config.yaml
n_layer: 16
head_dim: 32
bias: "all"
init_std_qkv: 0.0663
init_std_down: 0.0
optimizer: "soap_variant"
beta2: 0.95
weight_decay: 0.0095
decay_fraction: 0.692
doc_mask: true
steps: 7062
Each number is 200 + 30 x the weight over its row's rms, rounded and kept within 0 to 999. Layers, rows and columns count from 0. The size before them is the row's rms in percent of the matrix's.

# up: layer 3 MLP up, 384x64, rms 0.512, rows 332-383, columns 32-63
# down: layer 3 MLP down (transposed), 384x64, rms 0.437, rows 332-383, columns 32-63
up332,125,221,144,168,174,241,209,213,214,186,224,232,210,175,263,174,255,167,219,207,229,163,159,188,220,234,241,231,196,202,188,202,213
down332,103,211,169,186,253,215,263,225,175,159,210,175,199,175,198,121,233,181,235,270,210,161,251,224,207,211,226,240,207,223,170,202,207
up333,073,228,173,167,208,194,230,193,150,185,200,205,225,228,208,189,219,145,202,213,221,228,230,233,226,197,229,229,129,205,198,287,157
down333,072,227,191,187,173,229,212,177,211,178,208,194,209,214,209,203,171,160,175,151,161,198,226,208,209,167,238,188,268,289,193,191,193
up334,091,156,172,201,187,168,197,174,164,190,203,187,202,204,150,172,256,225,184,214,203,204,197,218,182,258,193,213,169,223,217,171,227
down334,094,197,189,188,193,176,176,183,191,255,226,191,182,201,164,202,206,226,167,211,198,168,145,205,145,253,200,188,200,231,159,205,198
up335,067,179,225,221,206,163,166,185,209,144,228,186,227,222,189,174,159,202,184,206,255,191,184,237,224,181,216,170,258,202,168,200,184
down335,068,249,218,215,142,163,214,225,227,224,179,195,224,172,226,183,216,231,245,181,132,158,211,167,194,185,270,192,176,189,182,242,213
up336,108,199,200,210,208,155,220,233,188,233,173,198,183,195,166,189,181,230,239,195,204,229,207,238,164,173,250,240,201,212,170,215,166
down336,105,168,214,234,188,198,148,263,212,187,227,196,156,184,207,167,170,209,150,240,190,228,122,185,258,202,191,200,173,186,213,170,200
up337,133,223,188,189,190,233,184,235,227,159,180,257,175,221,193,177,216,178,185,196,209,162,152,226,236,225,153,195,197,150,157,267,255
down337,151,152,241,253,195,178,226,185,184,224,181,170,145,166,203,215,218,262,183,214,147,219,241,184,242,191,241,184,247,226,246,153,224
up338,065,202,245,231,201,231,182,136,189,208,160,191,201,205,222,180,211,201,227,212,222,197,153,158,202,188,211,137,172,172,200,175,122
down338,075,279,229,228,218,240,179,180,155,216,242,220,210,186,207,246,184,222,212,232,238,261,215,210,188,225,185,170,192,165,226,159,177
up339,077,206,201,162,162,204,222,233,196,251,190,216,230,201,223,171,220,197,192,179,186,182,236,194,223,200,269,145,177,200,171,171,215
down339,072,195,218,160,178,216,223,212,238,223,211,226,192,189,185,169,210,164,173,188,271,217,179,180,145,158,222,208,190,199,147,178,210
up340,093,187,174,243,233,187,90,125,206,198,220,237,222,182,212,150,225,232,206,203,220,169,176,229,172,222,210,199,213,224,232,172,170
down340,088,213,191,232,191,168,207,132,148,198,180,233,188,208,199,209,241,151,150,226,181,178,238,194,160,259,218,182,220,211,219,206,171
up341,108,200,212,126,199,246,181,218,233,177,140,191,224,172,156,253,206,184,181,172,218,176,174,252,221,217,184,194,211,157,177,237,252
down341,089,164,157,195,205,223,185,178,217,187,199,193,177,222,146,231,247,229,197,173,192,178,173,210,223,161,219,154,176,211,192,205,179
up342,062,197,223,250,186,187,204,219,176,231,196,146,167,152,170,183,190,208,227,166,170,191,226,219,168,227,219,210,251,234,162,169,196
down342,076,204,190,225,177,190,166,165,205,156,202,230,227,200,204,147,185,164,205,186,222,191,204,196,176,212,154,247,180,189,105,217,214
up343,146,209,218,183,208,197,181,198,251,178,204,139,227,215,184,189,238,176,123,236,205,214,262,216,206,240,212,207,153,220,187,216,234
down343,129,196,228,191,229,188,176,182,211,196,195,125,218,185,187,215,170,159,203,233,199,257,193,191,250,181,206,139,221,197,229,241,196
up344,088,178,157,207,171,188,192,212,217,221,181,195,251,198,217,225,274,262,202,180,251,204,218,171,141,228,202,214,234,237,149,190,166
down344,090,214,188,152,205,190,216,201,197,205,186,170,278,220,170,221,182,188,181,211,154,285,165,191,221,178,173,193,180,226,197,223,171
up345,087,201,187,202,158,229,154,205,201,230,171,199,174,160,180,154,212,190,231,104,218,177,156,197,209,223,217,158,171,235,160,176,192
down345,100,227,219,211,175,267,119,199,161,181,209,188,218,208,184,194,208,212,221,171,216,167,189,183,203,230,257,222,190,210,140,208,212
up346,112,190,179,231,218,188,185,177,169,155,230,236,162,192,218,193,228,196,193,186,167,196,207,236,249,245,270,162,180,204,203,196,205
down346,161,187,193,223,186,192,190,174,212,153,165,223,158,195,231,201,237,171,238,135,187,161,203,179,222,248,164,205,224,190,197,233,264
up347,048,186,210,189,198,209,161,148,204,193,194,210,175,193,211,222,212,177,208,154,150,206,175,228,314,217,196,200,187,166,217,141,234
down347,046,222,227,209,159,214,150,186,201,174,202,226,175,184,206,236,225,219,169,168,185,174,222,191,260,172,180,162,180,148,223,144,224
up348,129,173,185,174,135,239,190,205,152,225,167,201,223,214,197,168,198,159,233,160,216,167,152,184,233,168,218,187,201,248,142,205,220
down348,127,195,218,249,204,192,253,185,188,180,222,193,236,244,184,210,211,189,157,164,179,186,257,207,172,200,176,267,223,163,226,198,207
up349,068,193,232,119,165,185,246,181,239,187,231,182,175,246,205,202,193,151,212,253,241,237,190,220,220,195,145,235,180,274,174,195,204
down349,060,198,216,166,230,158,156,200,223,194,219,208,196,172,298,197,186,200,272,153,226,215,212,192,213,186,234,233,163,207,229,131,165
up350,114,228,139,159,196,226,154,208,207,180,213,218,219,188,232,207,228,218,253,156,222,150,140,208,194,202,158,198,167,193,196,192,237
down350,100,235,257,156,190,199,180,178,206,247,256,205,210,196,175,260,180,199,227,191,223,293,173,197,224,206,233,218,249,188,225,180,140
up351,085,209,265,168,198,135,210,224,179,213,230,138,222,241,190,205,207,209,173,187,168,226,245,191,171,209,152,221,245,234,217,197,227
down351,087,207,186,199,163,145,204,233,250,190,215,189,244,177,201,232,182,158,162,232,186,244,231,201,207,197,159,226,235,227,260,200,222
up352,094,188,222,206,224,140,192,138,186,195,161,169,152,186,225,225,180,214,201,161,187,244,190,261,260,214,234,232,199,192,178,201,206
down352,085,224,160,172,217,207,244,175,240,141,205,237,215,187,211,206,212,209,248,215,196,210,226,240,188,184,145,210,211,162,201,180,213
up353,075,210,268,170,222,151,181,184,200,210,202,187,208,222,200,172,184,203,209,210,162,257,216,223,223,207,199,237,199,210,163,206,189
down353,099,195,250,187,213,202,186,168,224,212,140,214,234,147,192,169,192,165,172,250,197,251,252,214,181,193,158,205,202,165,233,209,195
up354,160,211,155,172,155,230,171,160,219,225,205,205,173,179,200,225,257,183,172,184,233,179,192,208,192,220,180,193,193,214,211,191,198
down354,158,229,161,212,225,240,272,199,211,171,172,183,181,156,184,166,202,220,163,181,178,273,241,231,211,252,156,149,239,170,223,167,217
up355,059,233,169,203,158,212,204,175,188,223,236,219,200,226,245,181,233,199,210,240,217,176,185,266,159,208,209,250,232,201,216,252,161
down355,060,216,187,258,238,184,239,203,197,199,211,199,155,195,176,166,192,164,213,207,191,137,211,220,189,192,229,204,186,233,219,192,151
up356,077,198,220,235,216,177,163,196,198,169,232,173,170,234,192,208,227,236,146,166,196,211,183,213,289,221,217,185,199,175,178,205,182
down356,088,223,136,182,135,186,201,174,246,145,189,242,201,166,205,211,175,191,197,195,226,164,175,204,173,224,198,173,180,248,203,187,191
up357,111,243,207,232,176,163,197,179,208,170,255,223,211,244,194,138,205,165,229,199,198,179,233,240,237,225,193,164,173,173,256,191,216
down357,091,221,187,226,161,197,200,206,253,147,142,200,194,165,187,200,208,149,219,151,218,178,209,236,132,217,179,199,170,165,159,232,294
up358,122,212,234,199,198,156,207,216,268,166,226,192,219,208,207,159,209,206,181,259,217,182,250,261,174,231,165,174,208,151,184,193,201
down358,115,196,212,173,227,198,215,188,223,241,202,220,219,222,145,199,206,141,180,192,238,219,227,261,186,236,235,224,230,205,230,272,235
up359,119,210,183,216,175,200,201,241,205,159,235,269,201,210,207,197,208,162,210,236,252,168,195,229,220,211,194,184,155,251,174,224,239
down359,099,199,167,182,215,159,204,177,213,212,201,180,184,199,202,255,171,279,224,124,226,163,196,190,179,244,204,172,243,176,216,164,174
up360,040,171,230,133,240,234,202,178,186,147,245,206,207,245,242,206,229,260,223,215,176,199,189,196,226,261,228,213,186,218,199,188,188
down360,040,203,257,238,179,221,239,228,202,216,219,277,196,220,176,221,257,197,175,265,185,240,234,167,213,205,190,213,216,203,232,226,206
up361,118,196,204,168,245,223,220,186,245,192,190,231,241,211,242,185,179,173,143,192,206,160,211,180,173,275,154,221,190,127,196,195,180
down361,108,224,177,194,227,233,271,113,217,182,209,204,196,191,227,185,206,260,225,227,180,188,289,209,167,212,201,194,207,281,207,208,181
up362,082,238,198,199,206,259,179,233,204,225,184,185,206,174,195,175,252,192,254,141,173,168,199,155,198,239,208,218,187,164,207,195,209
down362,076,278,248,237,204,234,180,230,187,152,222,147,194,192,179,242,218,206,228,210,185,180,244,262,167,180,220,222,182,185,246,262,195
up363,110,162,139,190,188,205,212,168,216,230,200,239,170,202,205,211,188,229,194,149,199,145,227,202,223,288,228,208,203,172,177,241,199
down363,114,204,226,163,216,192,235,163,194,203,192,247,193,202,139,193,222,157,216,238,229,198,213,205,168,153,183,213,238,195,222,217,193
up364,099,237,244,208,257,152,145,177,236,234,150,178,184,224,200,165,176,169,145,242,241,214,195,222,200,200,230,247,275,161,232,210,210
down364,089,209,150,189,140,184,249,177,202,203,168,175,204,172,192,253,197,226,197,228,148,204,218,204,157,269,156,236,223,207,209,146,167
up365,126,201,291,180,187,203,189,233,230,179,181,247,192,215,177,184,155,187,172,199,163,221,198,195,307,238,180,260,208,164,212,219,180
down365,114,213,180,241,170,177,178,156,172,259,206,162,201,206,269,258,236,176,212,197,184,192,203,133,220,195,201,202,249,183,235,164,192
up366,082,209,169,175,233,197,224,226,181,156,202,212,192,162,246,165,161,197,202,179,268,202,156,219,175,182,179,226,188,212,162,250,196
down366,088,173,160,186,207,192,216,218,141,180,193,171,210,168,244,152,185,202,234,140,247,182,218,224,187,204,237,191,233,230,222,192,158
up367,116,205,163,192,112,194,157,192,162,225,226,220,182,188,205,203,191,201,225,212,227,209,186,159,206,186,207,196,177,274,167,200,180
down367,122,212,193,223,190,154,147,177,163,186,240,170,207,189,186,211,226,210,216,221,162,174,235,147,173,205,172,189,232,226,181,184,180
up368,057,162,221,167,212,158,237,221,170,169,197,225,230,182,175,210,231,197,148,229,162,216,187,175,205,166,143,180,184,202,218,186,207
down368,066,211,172,196,188,194,225,249,223,207,215,242,255,197,189,236,209,218,170,217,153,216,222,200,196,201,130,199,191,192,251,195,175
up369,079,194,204,198,222,198,209,176,171,167,198,210,232,198,149,160,237,178,226,153,190,275,185,214,188,278,182,209,199,198,213,173,221
down369,106,201,180,240,214,192,147,186,198,178,190,211,226,200,207,224,213,173,189,228,197,212,203,264,172,261,182,209,215,207,136,204,174
up370,080,223,252,147,200,231,198,188,141,195,190,255,187,234,224,231,229,172,182,215,206,169,176,248,158,231,152,197,186,210,212,197,216
down370,092,165,207,222,197,185,216,195,218,217,172,230,250,212,189,231,212,228,203,182,198,222,208,243,214,211,225,175,165,233,185,215,184
up371,086,223,192,147,236,213,255,190,185,154,259,213,206,183,224,165,207,200,204,246,186,213,182,230,177,195,149,166,179,143,223,200,206
down371,089,174,155,179,202,195,174,209,190,237,249,219,225,152,169,133,189,209,194,206,197,234,186,224,234,158,158,213,142,174,169,140,204
up372,082,197,144,210,207,232,208,198,175,169,211,246,223,232,221,213,246,175,131,188,211,197,207,215,240,177,180,244,197,184,178,226,186
down372,075,191,147,185,237,255,160,211,215,192,248,204,234,175,217,140,266,212,208,206,173,187,213,185,213,260,184,176,221,221,217,160,152
up373,084,222,150,195,216,212,216,267,145,187,235,259,166,171,208,109,178,204,184,205,238,148,155,200,202,180,190,140,225,194,154,181,247
down373,075,157,201,156,191,173,151,231,204,166,199,218,226,237,220,219,225,181,230,191,194,168,199,211,194,264,231,206,192,166,159,231,173
up374,085,207,139,158,178,208,202,231,182,224,193,195,229,198,192,150,237,174,198,229,244,165,180,231,206,233,227,212,180,265,204,222,210
down374,075,183,211,166,202,205,164,192,215,240,230,148,217,182,196,230,229,242,251,187,215,226,193,201,177,230,242,213,164,230,194,170,155
up375,086,214,154,154,206,201,240,199,229,139,214,183,163,237,181,173,220,182,197,278,216,209,194,214,242,217,141,193,183,167,223,243,177
down375,076,234,189,223,215,193,242,216,193,219,260,266,241,172,222,211,161,188,189,166,216,188,174,172,178,188,188,167,152,235,218,221,190
up376,075,262,267,202,193,220,178,222,209,157,196,213,178,239,157,191,213,141,145,259,201,205,171,239,179,212,180,238,183,195,184,238,219
down376,094,154,248,169,186,218,196,192,235,271,214,248,143,161,153,178,190,182,226,181,221,175,189,213,218,233,240,183,236,197,205,167,174
up377,084,158,208,220,107,207,158,202,178,202,213,177,145,240,196,188,214,203,195,208,197,236,244,229,228,184,239,245,187,227,250,255,214
down377,078,232,172,243,214,243,194,213,198,154,192,216,249,254,202,210,135,192,199,217,253,221,226,201,217,233,196,289,198,196,192,201,186
up378,063,191,203,192,182,213,180,137,185,170,151,216,173,252,236,226,232,206,219,259,223,165,185,180,195,203,201,217,215,217,177,256,188
down378,092,232,204,228,193,261,223,224,192,229,232,215,222,212,225,242,238,244,242,238,222,211,243,196,216,237,235,214,224,240,248,191,222
up379,108,179,252,201,186,214,181,190,257,198,181,177,159,206,171,223,187,177,180,183,202,219,172,205,274,215,215,210,216,184,163,195,174
down379,099,208,214,240,230,173,203,148,193,206,183,263,191,229,181,217,229,182,198,156,181,163,174,146,255,198,182,220,172,204,235,135,172
up380,101,177,181,162,148,212,188,204,242,241,167,212,231,208,234,187,214,208,206,160,238,219,144,207,220,222,191,164,165,196,192,172,169
down380,097,172,159,205,196,227,150,174,193,209,151,160,212,204,205,144,203,200,191,181,234,244,213,196,210,236,201,215,209,216,203,254,198
up381,118,232,177,226,217,188,166,193,222,177,205,234,211,221,209,141,246,180,200,133,228,160,223,202,145,222,169,162,249,178,231,174,225
down381,115,158,221,198,203,187,217,207,172,204,164,235,247,217,175,213,185,128,218,217,166,239,154,180,192,183,153,221,246,164,171,233,255
up382,079,199,212,200,192,174,244,185,189,221,201,222,224,210,164,231,222,221,160,249,167,218,233,149,184,188,148,160,216,163,202,207,160
down382,091,234,182,222,202,215,191,226,183,217,270,165,228,206,180,194,204,217,203,236,185,201,264,199,175,190,120,162,201,188,250,208,185
up383,093,247,160,199,217,208,186,209,231,136,222,214,186,218,242,203,224,209,165,232,220,158,197,195,166,239,158,168,162,182,218,211,202
down383,088,175,221,216,172,193,170,186,180,239,207,221,219,161,167,230,211,140,204,198,173,183,176,195,162,169,172,193,212,208,194,209,136